Weights of a small GPT-style language model, trained from scratch on English Wikipedia.
Size: 11 layers, width 384, 3 heads of 128, MLP 1536 tanh GELU, vocabulary 32768, 32.9M parameters.
Training: a variant of Muon for these matrices, 350M tokens, 5335 steps.
Each number is 500 + 25 x the weight over its row's rms, rounded and kept within 0 to 999. Layers, rows and columns count from 0. Numbers have three digits each. The size before them is the row's rms in percent of the matrix's.

# up: layer 4 MLP up, 1536x384, rms 0.116, rows 939-974, columns 192-383
# down: layer 4 MLP down (transposed), 1536x384, rms 0.0416, rows 939-974, columns 192-383
up939 099:529503426495502487463509497481517486459514475492538456478528545520554495536527481462574472513474493516496472514493480536500482515512547522509505491512482467481476539482515516455475560453521466496515518523545500471500456505498473479517514486461472517514517445479515495513519495491510450508531521469468502514499518527516517432474488536496548514506490549497522518497500475526505480488502494500520481507447502514536503489548518503505525541515486513486501505482488509547525486514482499496536442492497498538485474480470486502509520497521521501524466464499507476504504463520520512475
down939 092:505512488474508491479541475496482485502477470487525475492476477484490472514573466499511549515510481518504486514476543474481500530502517516534503530474496493542491510478521468477539499492480491501455542548487496514467507510531468487502507495466498493497498519493511471490523521476480487495454486476470474490503474488510488511497558474551525440477470489521456535466506557421474471501460545488506487554499473465468499520500488487444522534494523480482503517541512468527502491489505476523537513448491521481475461471475529499564513495537518493520485454439490492535479513476489473505
up940 099:502506492512541515497511502505481527484522506503527505450468522513502545554487475490498483468506535509447496448528471502517509504476497500507478439516487524467472519485493448461488492492461514479484462491526463507534506496490525514471464427529474492506496492496494501538515482512529519516473501463497479456536482539473502507486494495511515547443481532495530499466558506493489486526548486495521489507507501546444491427514526551490483502512489492488461467501514512512504479494546498524530518514480455541480465501425517465518494515524484509523533521518475534487536506500497469456
down940 100:489524497552509487496499525485487444489496464499454507464537506509513534512492426496502486489469496539472503463515493453502523475563487466511522483515455497505484488492510466467467505512518574463506478490496555497538502488502503480497502513530514509550504490482504498404564536493497533535556502506496494512479524505463506488500536490495524501504493509512544504466498532480488502506492518495498544457529492523519499526494515541452534500454503460495495500490473502529482459514517520485466511527484524504510512500568499528485478500463487508507450497533493476541507536514530509504
up941 110:507518460540533530498479477527500527477465517537497540515491499515472570528474494513493473506506506518457495549492549523524523505464519514522485513510506491505484451486524464509504507482472545471543510526547473480521495480502487514489515503515452493507520524499496507505530454453542492514536513486518471535501539479506500498512453560472497450496474491472522483470490552545493508495526468552524476489503529511491437475483531485517481492505495512515462494499480496509492452528490564478493499487497523472499491476531529503512502491513476482479515506487511505481460492481479544487
down941 110:494534493496491538503492458497491519516486501538512497502461511475498511468499473482518507529498493485485515478478456509490489508507525481484514514490455492502483510491556509504515496520496469502498499489565506507450493473511509435480500552510488505530482475505529534510520519478502520540544512534551494487485497453497529493500503485517526546464428475504501494508473506484533491525510486485486481508539548550486488559539487509461497484492485493511477476501478487519496484498510451472459497480483504528483530519539517520463488473518479483471469511482532506524491507494546461492
up942 088:498498509497463484486529534524501519498510526549502516473471526498453508510465481454497519531489494513496485542519508495435473520483525513540472485515514465501498528515519515526484493459517519479495444483494494530500510513539499506509515541503474553476524502493526494482538524499513504456511486429469466520471498532513488481486481464482463499501490474503445455543475471506512511530506526508458498498555530502518505520516483501515487492501490519506465493507481495523483517520490468494492473531511477522477486482506487543540464493501528504456481528524542452494513488530489536488
down942 095:515497495520507495485491480471484458498506482473497522529522478505487468522503494558495513487483525515513444484485453495538484519529470520524531474470466488484511518461514477512506501479543448491498514511514509487524477448501487468494461476518541522489501515441505511537513495494518459484500489501504525485478512498494478492518494475546504485493517537510528528493471505490467501508527499489523481456519453484523495462501498497518515529531468505519506502492513497529529526491487479475503523541489527499526494475529497484545508475470492481497465498479483496547504556450517533509
up943 096:478529503512509500500532519483497503486491497481485525477515482478531498491533503499513512494505500507530483521494516539495506531481486503516481483467503461479533500526504493461476514504471535483519490477484489491513495492456461451533537492499529540543507493536484483462530474501479521534483512538519506523519519506490522478466489533473525492510524514479504484552490506507472446467498487474440482548472490535500490533488494521491473516500514549504516497488535508522461519505475508514496474470506504527503489493434503482474489522509513503498498510476492446467505480464500497492
down943 093:514486467551506520500522517490494437536529534503492504489471471537520449519512537498508472510517460531469517499486510491545515492467493476498483544459531511482493491472507490503543511501475533464495489505499502530512514514492499486555546501499495489470470501503471503468470522495526494480489494480493532518499536540500507517502539516505505452461493460479517464456497487526462529459532478473446505472485480457465504536519538538508474501499482484550519519517512459527524493484501518490509532484490522510504490534528526493513525472528499494494514482571496501562551508477517496523
up944 092:485501485502515500468494500485525493475462466503476483521506547515495526528462517497532493496583514488478480471477492480493531473513491481437455481528451515496511517516526479525505529485474516564485460473470501506449520500499491507530485524474513541506502522499473485497597482488491485514511527485481535534540505476451507476531501502491531548485512537483518492501523482497510522506480483527468476519495502491485458489557521525484482496477527473511486558490543506512497494478498494518514531504480544481493534490480515478528519509463470551516494526496523476503533493491488506500
down944 099:516510497496491446504494459471520503491514444452505500544516506516539469499507511454541516498506497464503555512511527488501507503545492485523508566545486446495497479506471518546506476484512464503506558513510509519509496478507489548497507504464490500485477482512489447518491491528485514547512474469493493548501509482477521476509521442498488497510533485541503508513431476503480500473551511518476503523461510496485506513450530484519499479505513510497480475488465470518532526474534515475493518512478504514472487482486479517522461516466506491468511475498487485536520456511533446486
up945 102:525483510494503545528500510528493466460530477480522569524542505529480512522546566542492522473428466518481474500492457491480499504510486500458504493527508520501508469529527483497490521472497501521545484456533464472476477445481521506466494477495464509524495460525518555454536478472549511501502479508502506489499469463497480527499495523488512485473467506466504480495533519525493501498481521488540506504542504524517465486537523520453482497521491491496482483483494525469494506551495508446494534495512478502524537543484478541536471520450523473504518485533488472487457497512479499487
down945 099:497466467516508508507511474520503494450461476499533531529482534517498492438512558543469481512512507530518506485512501484522515484501475492455529498519495499525499467535479529557519498496512546508516512503479502479495530502505496485505449521496476520528547489534479511543520503501499516523458521487564494476489478491482453495532528475526525472520511510545486492498510506513519522517503531521479520505494481464470498490534468524518548511487474480464484523463472459501511498518556478462534476478532498530533457538549487472475518517516506525500543510529506503473501527506521488462
up946 098:475466481478529516489503503533468506467467477494499466499508516496492516454477465482528487515460505535470480557542485525536504470497514507483561503482480514486489483541462537494536515487522464472512501504468492483495522522510485496504493465510497493488520491518544514504479524517501512490465514461562500503516493500534516478446544479480471523524513546480524480451490530515489470509490529496456507498517512535475498489488486514549443516482510492494486496489491484512491520492509529532473508534483513490452513549503498509445512546439491519492475482483495523477486495498507520479
down946 103:526507494488496534444509482528455518526486449530488479488521497521452501468515511519488507495516521510487515484468514492485563486457554504526495500510512492474502488484488508499555532504488469459517518511454558513457525496495546504493509506484494531542454499474579476533507522458498523449538472530541434469521479546463535517489504467493488445524536465505496470521500522516485525498453482529449491518477475476485545504481488545519481513501504503526506512525459478474518536525502478445542466514487453525502492484504499529511533519490482540517480487494486496541517477514486520490
up947 093:499514522487468466506482493460520517518533494483500458514472519469541522499506496505452509477536495535489519462518486516522508496459465510477500539504481548500515533485528499519488480502522572480499479474507481515455516495508528486534478473485502533523511527493468517464504470510479485498475558484518528470522515508492505528481518480509542492496499567479481470515529494546483537485467451505479440492491491463516493481450516463524525474535527502474471489495521544495487450517507503545498551503549507504561516539484550492497478463514524535527533473485502509510510506513481512500
down947 095:451503488495496540540444470494541501534524517506481497499468471497488492505478450481505477486488467495495516516475501536502553503475512526492452491536519509510490516508531534529485505544502500560522462508489496491537479471514511499493478505507512468523480465515461492522491491512526521468482527526489513490461526517442495503479520524519471492508505477455550527502514529525474443542497471478490460520476515474506529467550466490481508523499495508506456494525502464474515556437553530489467509503509481458503501509473511505470537497477518548533495472492491534511552492504488461508
up948 094:529542482494505498484454486488488489481516543476520457512477534471533496537524519504490509507489506495466517524514518474483523484471496458499505501508510483537438511481472455485494519511475525517493478499534494505492531521481485444467489502444497462480494464516486502460493499504489482476503458468511522522479510460509534496503498496493557505497486498484496500497522542516508472466506532506491524530526481531509504482524466488464517500497499440514490473520486498499559464521494532491554505505502504537534485496493518501491516464460468517539532484500536476519489489481509488480
down948 099:494504484490482475502543483511493466522503520550525460505508515470486493517484514504480532531518475519518507510515481536503524486526510481465479514548475477543503492507507463516523486514502523493517511502506460500526483517527532495497529497525487489468495486470471462517487492485502484513499449514488487489500543487496523495455531508508518471505466537507545532512518526499484458534487484525531463498413526451540512510498517523474500485478514504539513476512491496535520515474437487448509551513498505509462509492511537497505446502483393516506505487481497501499503497480505498477
up949 086:491530507475482476493471501522525473459524486559483516487508518500509509514489530497486505511484503519508518516505510537541492485483519521495500496509491502520559420500488527525482485485510519518500483530517504504431522522505453531508522496488504490521517497482487501491507497490475501506506512498506499489516515545495484496474470501495505500488533524452542493521556528540484502447435497483468483474502514489515528504472466517525476517513471439509571517489510508480533481501481516556477497454488515524484527532467494530450474461505546496466471486550482553468490527513512470548
down949 087:509514480529477555527474492490445475515513529463497485486471484491501519484554483490449484518523511498518482483486524530516513499494440463480506463476498470484531537510493522502509561491492526476499501471511498474487468542540484492474515468522510450491528493547500511495470494525516467476530506594492530458512540482487513510492494496493498472520497497511549447473492497490529509505461484501505462524481488535493479529492489477501499499512517534504520482510522490495495527512520478495466514530503541536505481466487512472542505519503538465456454434518526540502492523535572500511
up950 107:470511489486492506512492515486491467518470475471457549526497517487489530510493453515537524508479494511494523495475537506456484507487477491554465515514528465464507548518523488466490518496485507462521492478553471495511542522492485486507466499499460506488507488507492507493529481488515502496497524528511496458516528472514539510534540507498490524525500495524465486492494479505501519498531516503504503465525494463519460531492497506527542580550491496484469476512502532492498528499553509450477570506511469546501534511480552487546506492503499485482500494560497484522557542475478502465
down950 109:515513496525504505525501503516509488530512512523542469483507511458520490541464524461541491504476511455499535563553471513493478494448540488503511497493469505491458484486498497536537549496473504506502495503497472492508482504497488516488476518511494502490512482478500478486488497529501519460445510491500506481446566511490521503499476493506502512478491461524509478525513541482493517542531540500497488493482507473498534500517494458519486468492490481479492493488488502436545492500522465480523499498544503501511485546486495519487493515493545532497540488478472522482458535512495464493
up951 100:484438477463480501499502517556455522488510497502508476471521540500525540442519489511472502456531475528488536484493493535496503465465456441523543490474543496480507485476482540449486508508482491518522481502518485531475486550501488453480477518534503462468503501525504499514508496550517493492496497461490483478493503536476546459516488540553514506450530478470483497485528487502526473504485533483504478508531546498470504482513490506511458507511448507514526488541482545523475474495536492499484534522478459514536494480499520514499474517478491474500513506492478570507519492494499479523
down951 098:507515448525503548513518443503479516451529509509493509464519514489486532485497522462515478523510516507520479509485484501484481470531550524481498497497506503513487502476547499499526566496448470487465498483511471476500507497531476512478487507503562514526460541508526509467506508540505454527524486540520494476482500482486491468506497504487478534505521455462482506393515517459565530511510475530536525473457521507487509477536506481470472493522520518530494492524458546515551511493475498517515485509473524522513516496503513479507498531511456491488477507455498526475492508517511479513
up952 085:475485492490439586498486508530442483501485533481503472490505513519542507480496514486491516472487515451522534489529511552475544516525504495508495459485495512520529460514523509526492473499514554490540508527557498515492482527493456495530538480479527498507477487492542499507521507484459507516500519468556523543454443498500514497539547502506514495509478523518515550474539473503476494496504514511518479465498490491502514549506485518461514490506492536478508462500486482470502514535544517558513464480474513489537492452508473469462522505487506494498497488532480527509477472475501486544
down952 084:522476499501446522531531480515493466462474559471475482480448520513474509476480532517521514459508502477510499510546441511521475527543490474518494497542482499455548509456460513510551494539475528502488505463529478517521498469525527505543500495540510529490497535463495501523530492515482486510504465498472515500530494500553484475510486473496463528514523515477516492470484486550493491457568464502512507453463492521527512485521514480470484514483460508521496495491462539479506457533500445509480477535492481500510537486486508483495459502500467520435495539489505514512465505507557435491
up953 102:511492455496463518495520463487482514530521517516459494512422481504508441488511519460471536551431560470493486519474526491449508490526476537502522522491558501489474493504535511504560520538521518512520500470474495448477522448488507518510521522492508528558512509495489499485462522462494513499512458487487543445518517490505531470455509492502503490489536446545509495500472493495504542505464478487507494504466487511506492470512487466510541465461460481487517491479459520495492517512538502488537497525527456481489493525514508503514515497522519522521483477508556502496516513523494567495
down953 101:484484502547469488547531498497520499452496475521480479471494461485494458481497473485506549516527554496520510485461514503494482508442527503490511515520492485495558503534527487495506476483462469540484507486528497530491491520488503491526471481572548489466462494507500529502513468485470543518527510547486518529460505503488505505470486484458530502483496512512518532507475505501509470541507562459498526509510492549532459510514485477526509512494509499478436471489511524523495466529533491499491535490487483474555523501553552476436499524515521513485464451489468491494457500485459498533
up954 100:514519501480486514490483502487509531443498515493492447525454538530499487523513506508532522502470516510448490520467511504506517460504453499485499481535517532511496516499473497483504475496509500475498508520445448521495455466502509525491496501536534551467471479539539536487506487495487511496491469529475510453566477479453494473535503515445459465501506496513500515497489479477523484508480479505498548507460549508468494496477489500507521539534503452509486522473502504524475534480495503467496557499516466537503473510469514499498500506495500545488479495508457527539521457535496499470
down954 102:466533467515515486517522475500470470463502506548489512510538520499506504501488549501503469537494538490475493488506577497476511520449529462522502489498541514497476562526531497495496473497499505496533502458499499514475465509515481560505487537468512517500487469488468520526483477521444479490527504477500500480468494488455503520507490470505510517479497487492482477484477490498497542447488510521484500529473514500480494535511430554529500562552485460530532500458515521474500479488517497530530550500478515485482509492476520493488517455498516485520502519539442467508465491527521510541
up955 100:480544540501460491472493491496524468505565506497510524552506509492537552489492526504531491489533486539469441481476518487514514502459519522453470514478517548508482459462505487467504464487497492536479507503501506453522488463502521499527526498489498474520484511486483498511505504523497501549535489494478466496458504547490520520461530486465536506520477507489472479474467525514475514481522495483501510515476520505524482523482500499493506537522509496505500459470515545496530544520433536548502455455488543521491489531525455501470518492489470508468498528473489479498501479444510493531
down955 099:504464468487491509495477473524511505533486494489477524520469533503484497534482481535479492523510498450491506535512493470518463486478498515504492504517497466518550531503482508511461511526477540481500496499491483495535502478517501484452489510491495511493516516464453523514517547484526514510506496517514526518538521524563460503500495478531481499497507510460522535480534546503494543515509477502482481468516486504510491492525487508460479483527522509505540544482447508481550506498538493491514494525463452504488508490443542504490502477491490486547484476527476485480503508518491519469
up956 097:486499468485479484504541520492499513477505450456527515498461499482583469519544500490467517465504521496501474461508476497495485495496509475443434467518508521513487484518480522537521462507492465520497497497472485511527476510425462482476562483496486505491514520490507476498493498512515554498522512540469480533529495490516506511504481503520522513502524516516527467507486504542538475491496444501545531475479515537488511497461504531479486498521485490452516529502534470531550501507527548490525492460466540493516539483517533470500518498522498501469476495442536529498511482514519537544
down956 100:496526510506548561487510507532492486474477510486493511524553534526464513489496480515509507474527499544489478507488516503533519468482510446476507526478468519483505518511525458472511453505466533489515489489508494539517496542504544515493452521495472515508543535517495491441529475487504549482511474473481517477510479497511500512497514511484508516545474526491486506496481483492525527479522494509476527555486496513464523453511494502515504474551465512456486497474535525468488498492488462532535487539467526485517454465478508513504511539520513521524509523459505496525496522513526434557
up957 107:524495498470505521477472502530498503491511549501490503513535489454471506519486528534429508489499507519452546495493488524490483489476525495517539534496479503506492497517490484487539517553507509487489544476508482501542502518503544479460490481475479485516477516519482490495494536508486498520501549484512526467487509482485516484492491503503491506505482499473542470495471560516473493525502470478526480477486476458466465533519477531480541492493491515527460495520529542474511524526487449513456495514502477480509511464528532510494501503530552482481515469484506500518469533527506498522
down957 106:515522531445498477469488497488505534520503499502473582515509459534478507507514484465480473516476486512520518511530493496518499519505505500525494488521513525490533516451490513515471522509507508541477477505484497482498454506546474546475452495444494528534519473520477531478493471519519486460499519508484530512474484504480462481503507535495459502530500520497539499514462496477505483513501540477455500489480493531513477554472463504510500537548556481535505500446479503479479508473514436508528500520468533482530505538454464467519522517527505529488514529488519470504468530486534512474
up958 097:494535539507487490460503470434515466558538516492453520516510533488519525445512484457444508489501521534519513461505462537472454486478490500485534534484488495476506476508520521454507483488517470484555516453490484495510516517464488529494515517522494521484544508532497470510468475489468524545523514503511478490484488469505497499508467488505484537532482531495520489480537552467518481507490511485518509581476525533501448519515476459508447528516469498537472448513535519493512492544489511496462540494489477516510509514511495524492528434512506481542537515516463506514492492467508538495
down958 101:510499466493473496508474510533532502470493504520525504472484503520516437539488474530546541523531520499491485514472529498474526513519535501533476474492480525528506501520513477495489451555479482518478442528526513472507552492519468516515508511458509464532502516462501527466528479534496509504444479480517493517458517501478474518525514462499502520472489525456529478481485523532520511472499510504497474453494472502506534493474511531473509508507502498437536494500483521497483543523484485450512468484497532439496517519503497506516489522454553561459475451456507502469455528516508471516
up959 093:486507490480519502496488499474518483485476471493507535456488466494470524477515542481492482500548494478541522528555466500504524496495488482507500492485509512470486494498576532465511494487506510525477519514512505537487489498559508461492492482500491512531525486491484497514508481529501487529519533491522532539470549492498534488506496520514500522555464492493544525521545523446495460510485529487501547516485484541516499445460530521496475488521504539534504467514508481493475511501530471485480483459483520466486493502447479516534474504524513507539514479482489487497527495491506522521
down959 091:487493545507489493499483484439507479489538505484471485488536529535535488512489491473532504484530508539479505496465469470469484482532510490507450485466510498512477501520483512494508542484489505478531485505492486509524484490507480487488520544532562482482520479485501500483492500510441499516554531502498495504521517498512484469496502491482503479495448490475505480554479472506482529515544469509470485499472523498495485536497481444527503517536470486519492469462518549491490482507487494523505440515489548511482496555506514538485460489545503481490478493493519521462444510475529499539
up960 099:499508542529491461502454484485481546479505496548516467509450507511500494521473442509476552499489491506523459486504514522480506517518531512496449469511511469500458498520500500502508535527491484491504506490491501482512492536508529472494495449514508528510454482480473493508511516474507549517553549511518513485472503501508485444480460532492484495540482493493466513500522546495507476540465477497525508482476506508537480515504482520438512504471505462484495488533522479511534495534466521498490462451493502506513526523513488520491467481501482501486531527527492477409495502517495544498
down960 107:497535490510503507469464521523444475506507520480549505510526481481521499494477498489512482495410526546519541464464506504514470531474459550491458481468456517504492493501522537516550524458472542499515468514490516497485518509508497504546491492480482508497494567507483454481480499513527504497515521486507510526479507482506532539537505454493502479501465540455486485462478466494526551494493536526486529526496491484523529477507464469520536471506488540532529505483511503522510474488537471469476547525506520498499464525440520456508533521486446480492530486451474490507483502461459471516
up961 091:483526516508486460500471506501462507477542490465496510549483483512503515535534538539514469502489515530525496480474553511482496508495484472521531507573551470488540514515526524508499475518504529528489427469442484532510487559556498527452494544504499514475497488508499547514510472490501545495527516550507457529501525494482472505498493470493502505497499486495493504524529501494475542467507516471514488488485479523500518481491512537456499477491488499517491483478489465490482487506487552494493512499497513513501472506512493501508528474511509457483480492484452501457534493528494525501
down961 091:494505489447493545543521526530485516479471510499512523489504533487474525518539491498497522452474483496440501484509458484545519515521536486488494482475481521527502536470518491514468476503480502509525504556514471503496510472470507510529508462497504443500522534481481505484514490554467511542461501519478509460512489528481534514507500507541444545453507516487566462500483509516496464477482503491476461458488490533529509467516493535533485505475496474484495563491521550502503522470523485510534506519472472488516522492496482480491486500514503533510532487523532531522467535466523509504
up962 102:515454532506510503492499501527492482505516474519528497559474465489495499498537496509496474491479466530452515493486518485497520508519504536455533490500452492489555530511476486486481515521459504524499487504487506481527482470457496522441495501521507491504500545531485522487533518464470510489482500519477477503484452483483461534520542508464506496518534532505474542511499479499487528493536503457450492486505514499514480478492495478495475529519499506493487531435481521506485460546470488481503517483471510512478495481532451481553499489519501457523515471504540494553486488460450544508
down962 096:476500499514515516557494494429517488516510495510462507443486469487484498497499486475525474462504459509496533481495435509482439547491519473485484512513499525496461428500510519560498522510514486507471488485546517493561560488445498489496528499516529505520526471488503448534523503557507496545557499497541523527506490477472497498524476541490526482502493530485530539465453531491531490462486492530498526446489471526505525522518498504468512499457435538475500491511473495524523472536514501481492434491476498490508436490474524490511501509461487519504505522456483534458484505481482507491
up963 103:532471504513480488510521488523502515514501520464529496503518425507471484475530525510534534471473507483474520526448504502521562512487494484485487503518565519465508507516510508505509463526487499545462490512520441475530498481513523498488487479491520492515490512519477533508504518455460507540497506515496488527504519500495483478451488469522475493497524480497498509524508468492529496466491496483504472445478471499461494523498492477474509543481495497483491519486452510524465520494482471519477525492513510486485462461508518487460556467531536464488456486525517509493496515495532553507
down963 101:545491537564503513497529490502546508484468509453506530481524464505506432479497524523500458516454487490491502510510527463499470493499534536455500500536528516480494464498491501508474524490487459540544471540514525441505513484515499520516484516479495470511437491504511541517510515510491544521496509532474519545490516510541487496511487481498490564486504503513524481514455457503503476502489503460502513532499540498478467507512454512568532491485511485502546485483488526503525489451475483460529568473469538490492500470482532497471532471494503498502493517486462475476534502501540495526
up964 102:543498524527503480474513501525499528499499470504510496481497477498520532509504500530551516502509446500479506535499516512487498491442469506494539539520551518525486500483502537490514496525501499492495513511481487541502488531507527487480489475515539522499508539536518468460477476508464559518481496461518498549474512498488537509526498536530475490527459506490512486513517528467491471538505468501520478513471518508481519480508514511505513510454472486461498491505445495493529511536471513497522500486472461516487512461521508479506513502518496487481535505492510487523479465530515512500
down964 102:486530525485503469504430499564551474511535442490487506528508487509482567495484518502467484514517476463479517486515481518470466477498485526462549484434485500527472494508460450498449545501504460511529492509519505519504527488483500534551534501485514491478517516495500450497514518532532497483472518503545508529487473444497492472493492472502496531494549502545474514507532487479503473498489513526525507479499461541524475493484461532491526474530547484513527475503493503490524518441531483530514484523510558499515502499519518520503499499515450532525465484507508512476517484497476525520
up965 107:502460469477571523500503486452521458468518504520490484499480527499485509483463453526503507471520497483545513502471498548489544488471500482487502503481546502466527515452496511495511498465512453487463500470463525514486494496518494489485467498493492509523483538519492529527502506512482499501511468536507465489495503501523447579518526500516536539488529497482556486505463525481476505484477501536523497456516481538490473491455507484445524512520486567512483504479482488479516550480423498511485470543533506501509477508463555498513528517495471514471488501491508482514510526445483493525
down965 108:489520512470547515471522515515504486488473457484539498467484488544498510482509543508524491452479507495475478529523494515502534494507477510453467522474537518519512502509487515544494518504536519458546513498499543507454537485478460476459509513530535466463533474481487529487544482482503557472479520520509483513520520479471518458484488516522484495518537484509518495545496505510492496475477485503461496461521481506508503516540517469538519521479497555492486484496545531490508517525526501512503498526459464504478465527512493500489500504505552495478492501501491493462528487508518507501
up966 094:507513591496497529525515517494498501471513510522522511523530468518529570483483499502485477478527462475556515500498462466524549500490493500507528484498489533474484510478516485482508480478496470489551471500456467495476473475490516502524507484469520515517484495550506507528456514522486498509511473529522467521490538498534537506528516536500480510470500491508462530487513498494537538500513521502495482510526463479489520499481526508518522485534478503446486519497497494519463485483477483521521475444482504488522495471489522477524518475501469534464490473469486519523514470491453503470
down966 093:504508539493462501495490502510504450521501501524502486513504454472534450458512516438507535443460507512482477459517515508499566497470542478521506511457509448456537550503476462493513538449457503478511532469489495478532470522503535455504508528524558529491513491480510510444501457510503459502526465519510485496498508520509557479483496478525486502474466467485566509556516501531479501490458526493470457514510490508524515516565512493500479499481502504550473488481505535487491473502492482464540522518515509512468529486470537531490491462493514549518529543497493475521532479517530506498
up967 101:513500473465508498498492546492483490478491500489531495489463512487532506537496511505500550501527465519492519528503556439522492503505498486503557499534493538491501491485526515478431500475517516480537486503523506454498475498456502530518471485481468491491452489521481542496513509457514494538499485510519465496516486539474463524492508485500503477479520503513494493456499508470502458514510516531501465497540476477491436467481512536505522528531495523481542469530499508461497518537489516505499517451537500503503483490508523510444517530494501464520514527486519503495470513513510497507
down967 094:467471492479498533500544498518477518490498477473473518522468514513484460457495509511476481481517446493570517479520540529512491498526488492493488496496510469523493469485482516517522487474531477501476477506521533452511511504518498471502478519525488500556490517506493498507485493497490503530469476528550503487512448510521491506482482511522557484474518493513524497481533493491541489538486473482501506477536517514531484507533522514496582524521521475516504527488503458489546525512509489496449462511493480518489553510502531484504501500551507498471546483515511530540454496496512489468
up968 103:466502545493498534465521540492531487493517522485504486557500469499492544570485507503474498508500506520461486529494527544488533515503520496530537503502473498485497509504484515552478466496493467478482460480532443485520517470453546543498505500500504467507536523551505492517493495424526486488539467482515482521470484501502506477476492517509515498503513495544524505500551540511479505489492454535506494494495513454475522525513519457469502516512476523478486539522508477495464525505484490509546557482481549524515502486512475507472516485454469509522535508523527511495520492519505529485
down968 103:490508478495525527497487471515523512506472450452509486518510453512527495506453485503513492474497523478522415497513512507506500505529485499499500503484512491458491512507485522499524510523520534529460494447469483513524514521531476503486466498517507550499475487495512459512474461584517501473466504526489523502493542537504541482496457503460529480530521474453504497496493493482462486487483494442458482470494493524513501555449487526462535495510484507515537477464499506510499513495501486561478470487558540501488451559466539503518494512513507496489536503489500478549479499506487477513
up969 095:478491474504503476486450476537506509494463525546547522541520484438491520506531540453499510526479472507467514483482445527490500536527516486466536532481538491525498503466521542502537501445466497539499521476505505522547461501507507427418518505520526528472501496462467506501491465525522535458488479471548512550507490490513515476495481452550493492511535470529442481474525499519479556519460509505504508514534492482485554458506480474488477498523524481478517468471515490481507477507461504472516505494489507502518519496513515525514526515481517484477526516490515518484491464490461545488
down969 099:514497531509479456527518501531510490475518471516525514551541523483501511508473495492557464538504511514513532467508500497521521520510503514497479496548482522526524494520503517517512525521516517493471523511518519507539528543490509463478498491530477494473521473508469533476526516500541486520486477502529545518507505511528539482508507459502495483513507483488526473468487458514514525461505490479480518562485523527477494499506431490513526487499487516483506500452476519512524498474527466520501506480435515510502472473474479478505508493521459498503512478489478498495504471503501460490
up970 096:500498485501501513458468507494475472462478529438558495485492510518522495502482499490497508461511481499512511515513493504454537417429501481497506532473507492469500486532527514516443534485536518508495498504499462545528470453498494464513501509485542485535455508486459545514504496523501528458501531468476485486511479511490540473508529512495503455532484512493476520487509487556494486460485495542482499484469505516515472494511511489459510541549457471490506496495535522493491548513546479524515492505503516513497485460510468527497512467494517450490487450504483500502523486466506513516
down970 090:452501513544473494478517489542517498527542502533504488495482522470451495524503502478496499481538490485515458501454478481491495539525502510487504538556469529512499513558531520505514466512478457490523495455467467474505529567561510514507477489532478559553506504492459522523545475525506528510532480496514536505528550502540470520476453466518465518458509475497453503563502557513489536510510459509497453442462464478508518522520499512483509469456496501483504496509499524528503491529516490484474498523502452550521479540530520463522510523478507499505528513512513460523470518486475470454
up971 090:514505501498532496496487505524524464448492523544500504471501464478532550511485467511497494513505488463477487497534522480480506464478487512483512511493468486496494485499509483455497501516516503543467515519494491506487471495518541505464524521524541470506481539517495478517542519473481527491499544516430467479523499533540471538508455501513509528554467470509491566533512512466504505472494490524453501489523545509490517438466506469502480528552498499512505552524499476523475508532504505459485481485462519519461480475497454474508513499506513513488476511490482463522495496493469511515
down971 094:483507480471479519456519532510528495466488481462471461509479474472485507481527527480496479520500465481499526505548513538535466505482514446510511519481506507477529555500506491481541487475489491479484491517489510473478498482497461518480520529500502530458524470490513490526487531533525457528511532488454502482500492491467502489509459460503495515494474515510553457498516474525505502440525462503540513497491469482496499497472429517474509495522504490504440518496556523504489485530505512515546476505509494518475491491494478458544493488461490548475540489509489521505514496491521493472
up972 098:497507489519502497513486480489530484483467472475489501477515482483474536507477507527493497494539477489495506505482533533489487511495520510491537495479487506476509486511507532498478544457464505525499499481529503492465501489508482510489472482503477478513516526493485488502459544503508494504496437525539496460488509522427521484509476480499519560469531501499463473516491548511546547508472487504464510512439457488521516459477472501481466498494485513529506450443505521506485516477454480504503552497467490523475525513484506492491503504484510527485497523506486493524515513518542506487
down972 094:462522585511476462519491453506522500496527528553566474508544534479505455492502517456511535469428535519507476477507456494480528511440495485462470492504529470525519509467473489476501461506497513510519500504520470501512528497496518479541491535512484466523513491495509530477489469489488441492481481496531504532516475488500521512495520506495481491482484501502499467511487497524485501476510501510518484511527483541523491545503524489508493476513498536498499495477520512514488493483505512522508511507513549524526537534511483487478479508471520420478483549486508499503487521491513493488
up973 102:525512492522515504498499480512533514486483504524497503521481495471504564499510509490535532492505529494530523463457519472439517475535475497511468472523466477478480535453508499501437505512505501506491454510521517503461496494468513497448502492502542507496535500483483512495545506558509486459508485537462497509507502498480465490554490467500485484425524502519477477481509487545526498524534529515495481471504486495508508491504505461489498515523501542529481485537532519527536490485500544488503547474456467523512476500494488503530522516480494511489520519477533507525527487481536507508
down973 105:490473466530492495481486445490507525524492498497504467476517548525537510502442554471511496502484497505512471494504547483522507500497484504490509471540452521507535448481456480499487505516460531490498500497494490522501454510482491503507488518533523551502507515481489515532506526462512523539492508484502564506503511486544520521513504473487521462461498482499550498538483531483472477491467437505487502476477522476530477486554549513505482444467507508522522495508474493526469556519507513518497550483521498504534468486494499570489524461478473505510506506492475483491498520507503492508
up974 098:490468494497507510496448477464494482467523497536531457490490516513500536468458476543495489506513551529494519517487477516495522504480440503489458495486506522481481504496496506515577473517498502499523463463495486503481465497493510510472502467502491470457496508508480510515510438530498493504534498481509464478482516512483476469561507470496496526453503483433505532485489524488498499507464453485479485511488503508521491554465497542470499516505494544511532497509495534556496475513503505495538520500501494492442539503494537517519483552484490497510488504492496509509527525515499525507
down974 102:501532520485506506535505480512480488497477479531499475485459538506545529494512520493518502484515516504494531542496475513465510476503505513522483489503523490521491474508485501498487505513519514473467526557517491491521523478532532520520489492524524498536476475481506519513516548506483476466511501496505513525485500452490493472466505524499531469551491561543512506481518487512519527507497543514513546494496525527519519483506491535491523489460514464474472542535478477486450482513503474537474469510497492476521389491518473484502513508505328500495504508488505464474492484483468506482